From a checkpoint of a small transformer trained on Wikipedia: 8484 steps.
Each number is 200 + 20 x the weight over its row's rms, rounded and kept within 0 to 999. Layers, rows and columns count from 0. The size before them is the row's rms in percent of the matrix's.

# layer 6 MLP up, 384x96, rms 0.0953, rows 137-144, columns 0-95
106,212,207,208,220,235,210,195,213,164,210,172,200,197,211,176,195,202,181,218,220,215,200,221,179,160,172,232,172,244,188,209,231,196,229,197,225,163,188,176,185,195,220,178,223,224,215,195,183,202,193,184,191,201,236,185,236,159,201,219,197,205,181,229,195,215,187,197,223,222,194,190,167,214,179,193,200,229,165,209,195,176,187,154,209,178,213,172,193,219,192,192,198,189,214,198,213
106,190,204,203,222,222,199,210,222,214,193,185,176,217,179,162,203,186,185,174,199,204,197,200,233,201,183,224,176,183,242,203,214,188,173,176,204,192,198,225,208,203,214,226,219,196,187,229,218,176,234,189,170,195,201,210,181,238,203,175,192,168,194,185,205,170,175,200,189,209,190,227,192,224,184,161,202,169,224,197,175,188,227,228,179,154,226,208,198,204,208,186,178,178,242,216,225
094,202,170,185,188,205,192,195,188,176,213,188,211,184,200,199,189,210,194,167,147,176,198,210,216,189,234,235,213,184,240,175,195,218,199,180,205,199,178,204,189,206,196,210,173,206,199,214,238,192,215,227,225,191,217,208,217,208,186,184,177,179,173,207,213,210,197,210,219,230,173,230,218,180,232,179,191,199,223,164,257,204,203,171,221,219,225,182,208,191,203,200,186,216,201,232,158
097,185,211,222,211,212,218,194,213,206,203,202,197,222,199,180,213,196,198,179,156,209,203,181,236,175,189,180,212,181,209,228,215,218,201,200,190,174,167,174,167,174,203,205,238,171,177,164,190,172,253,215,213,200,230,210,203,208,205,201,214,207,159,227,217,225,186,229,178,175,217,203,182,190,196,193,174,209,199,220,206,170,195,207,249,173,189,190,182,199,184,239,180,200,221,212,195
104,198,207,204,235,179,212,203,193,210,209,214,191,181,173,200,193,194,207,174,189,142,208,187,231,187,200,225,186,172,222,195,225,214,194,182,203,228,163,215,224,192,190,164,198,195,163,219,199,173,195,186,214,196,199,183,190,227,189,168,210,218,213,207,171,222,178,207,211,227,228,184,238,206,179,203,202,172,210,217,195,163,208,178,186,227,202,218,228,225,217,241,222,178,224,174,205
104,239,206,189,223,191,203,172,200,194,174,164,196,219,216,189,171,186,210,204,190,153,195,241,202,213,183,196,192,215,205,226,223,198,219,204,216,161,194,184,206,211,190,218,171,185,198,235,220,141,195,225,196,212,213,221,200,198,218,169,204,193,191,208,206,168,197,235,213,225,222,198,226,192,207,191,167,171,216,226,209,210,187,188,218,176,179,189,191,215,201,209,216,246,186,174,174
101,184,219,192,195,157,206,231,176,218,200,186,172,184,179,221,233,211,182,211,185,217,203,245,233,173,208,173,185,238,182,201,160,177,193,217,183,159,204,219,214,205,164,212,232,210,211,200,183,183,184,200,202,189,172,211,199,184,219,196,184,224,196,211,176,188,194,175,185,214,193,238,183,216,182,191,187,174,233,187,235,188,206,213,190,191,185,215,225,235,184,220,204,199,195,208,221
090,214,191,215,214,236,240,209,198,206,217,195,195,228,168,208,225,220,171,197,215,166,230,185,208,217,203,208,162,201,230,187,186,216,189,171,202,181,203,196,199,226,160,171,185,190,217,183,219,189,236,197,196,200,208,182,176,170,201,164,193,213,201,202,222,195,190,175,178,212,183,211,184,224,234,223,189,203,183,197,177,153,177,182,165,188,181,203,163,163,181,217,199,197,202,205,197
# layer 6 MLP down (transposed), 384x96, rms 0.0952, rows 137-143, columns 0-95
103,204,218,217,198,207,215,183,190,193,205,240,196,225,172,234,185,219,154,218,220,217,191,205,226,212,192,207,167,188,204,199,218,203,244,208,212,174,192,206,195,190,190,211,225,196,177,236,178,219,195,185,200,164,218,212,181,210,191,219,195,170,203,203,175,213,202,230,215,195,230,188,187,190,185,215,199,198,175,182,165,208,186,159,187,218,157,190,244,231,217,186,179,243,198,199,204
106,180,208,218,218,188,199,223,208,202,202,191,172,192,225,211,214,194,212,193,142,186,176,196,200,168,203,229,198,221,203,220,202,177,180,191,240,231,174,192,193,217,202,230,213,196,208,201,205,206,227,204,195,214,188,216,187,236,219,228,180,207,200,200,220,222,140,175,166,228,212,182,198,199,171,200,210,214,197,172,190,189,184,193,139,188,180,162,211,227,187,210,193,197,215,208,204
094,169,208,243,177,187,190,181,208,185,165,212,206,179,168,209,239,188,235,164,212,190,207,205,209,170,173,218,209,238,193,180,186,190,188,184,217,196,202,174,188,198,218,181,214,168,175,197,183,198,195,166,223,202,170,212,187,179,188,206,219,211,224,199,168,203,186,226,214,183,191,169,201,189,194,156,175,190,193,206,215,195,187,243,206,186,191,201,194,176,234,172,207,167,221,198,193
091,225,190,202,201,181,193,197,206,196,198,213,214,211,186,188,187,228,218,213,214,212,204,175,202,210,214,188,201,200,218,215,216,189,169,215,199,182,185,210,182,219,210,174,194,174,193,212,214,204,147,223,211,180,173,180,194,205,183,159,216,173,231,224,188,202,226,185,174,198,201,197,208,217,147,155,210,180,195,184,221,148,223,165,204,206,208,220,157,172,189,180,241,199,203,188,223
108,217,200,214,181,210,181,197,195,201,208,171,212,204,176,206,243,207,196,231,194,184,192,166,198,167,176,202,192,185,214,237,205,202,196,184,191,196,219,180,194,187,184,237,237,178,192,217,188,224,178,218,226,240,230,177,187,196,235,207,168,203,202,194,206,186,189,190,192,210,199,172,210,208,176,186,226,201,192,205,182,191,189,234,188,232,232,185,240,172,200,184,213,186,245,213,152
105,196,160,180,170,214,221,198,185,200,167,190,196,203,169,235,181,149,229,207,195,182,200,213,182,208,215,219,184,194,190,191,217,177,184,188,213,226,210,186,213,173,187,220,197,196,201,205,190,217,173,244,190,195,201,196,207,236,219,175,228,229,184,214,202,179,182,210,216,202,197,197,217,167,198,219,223,163,218,191,180,239,200,160,214,205,205,190,254,184,216,206,194,205,181,231,191
092,186,194,171,204,184,206,200,221,205,180,176,174,182,178,173,216,200,228,204,176,228,202,207,195,240,168,179,187,233,208,199,192,195,196,188,227,192,190,199,225,207,187,283,192,223,177,209,192,212,199,230,203,198,215,190,236,171,193,210,183,167,200,190,191,190,203,238,192,212,215,199,229,204,182,230,200,233,200,192,169,199,195,215,193,197,207,257,221,196,220,191,197,202,220,195,197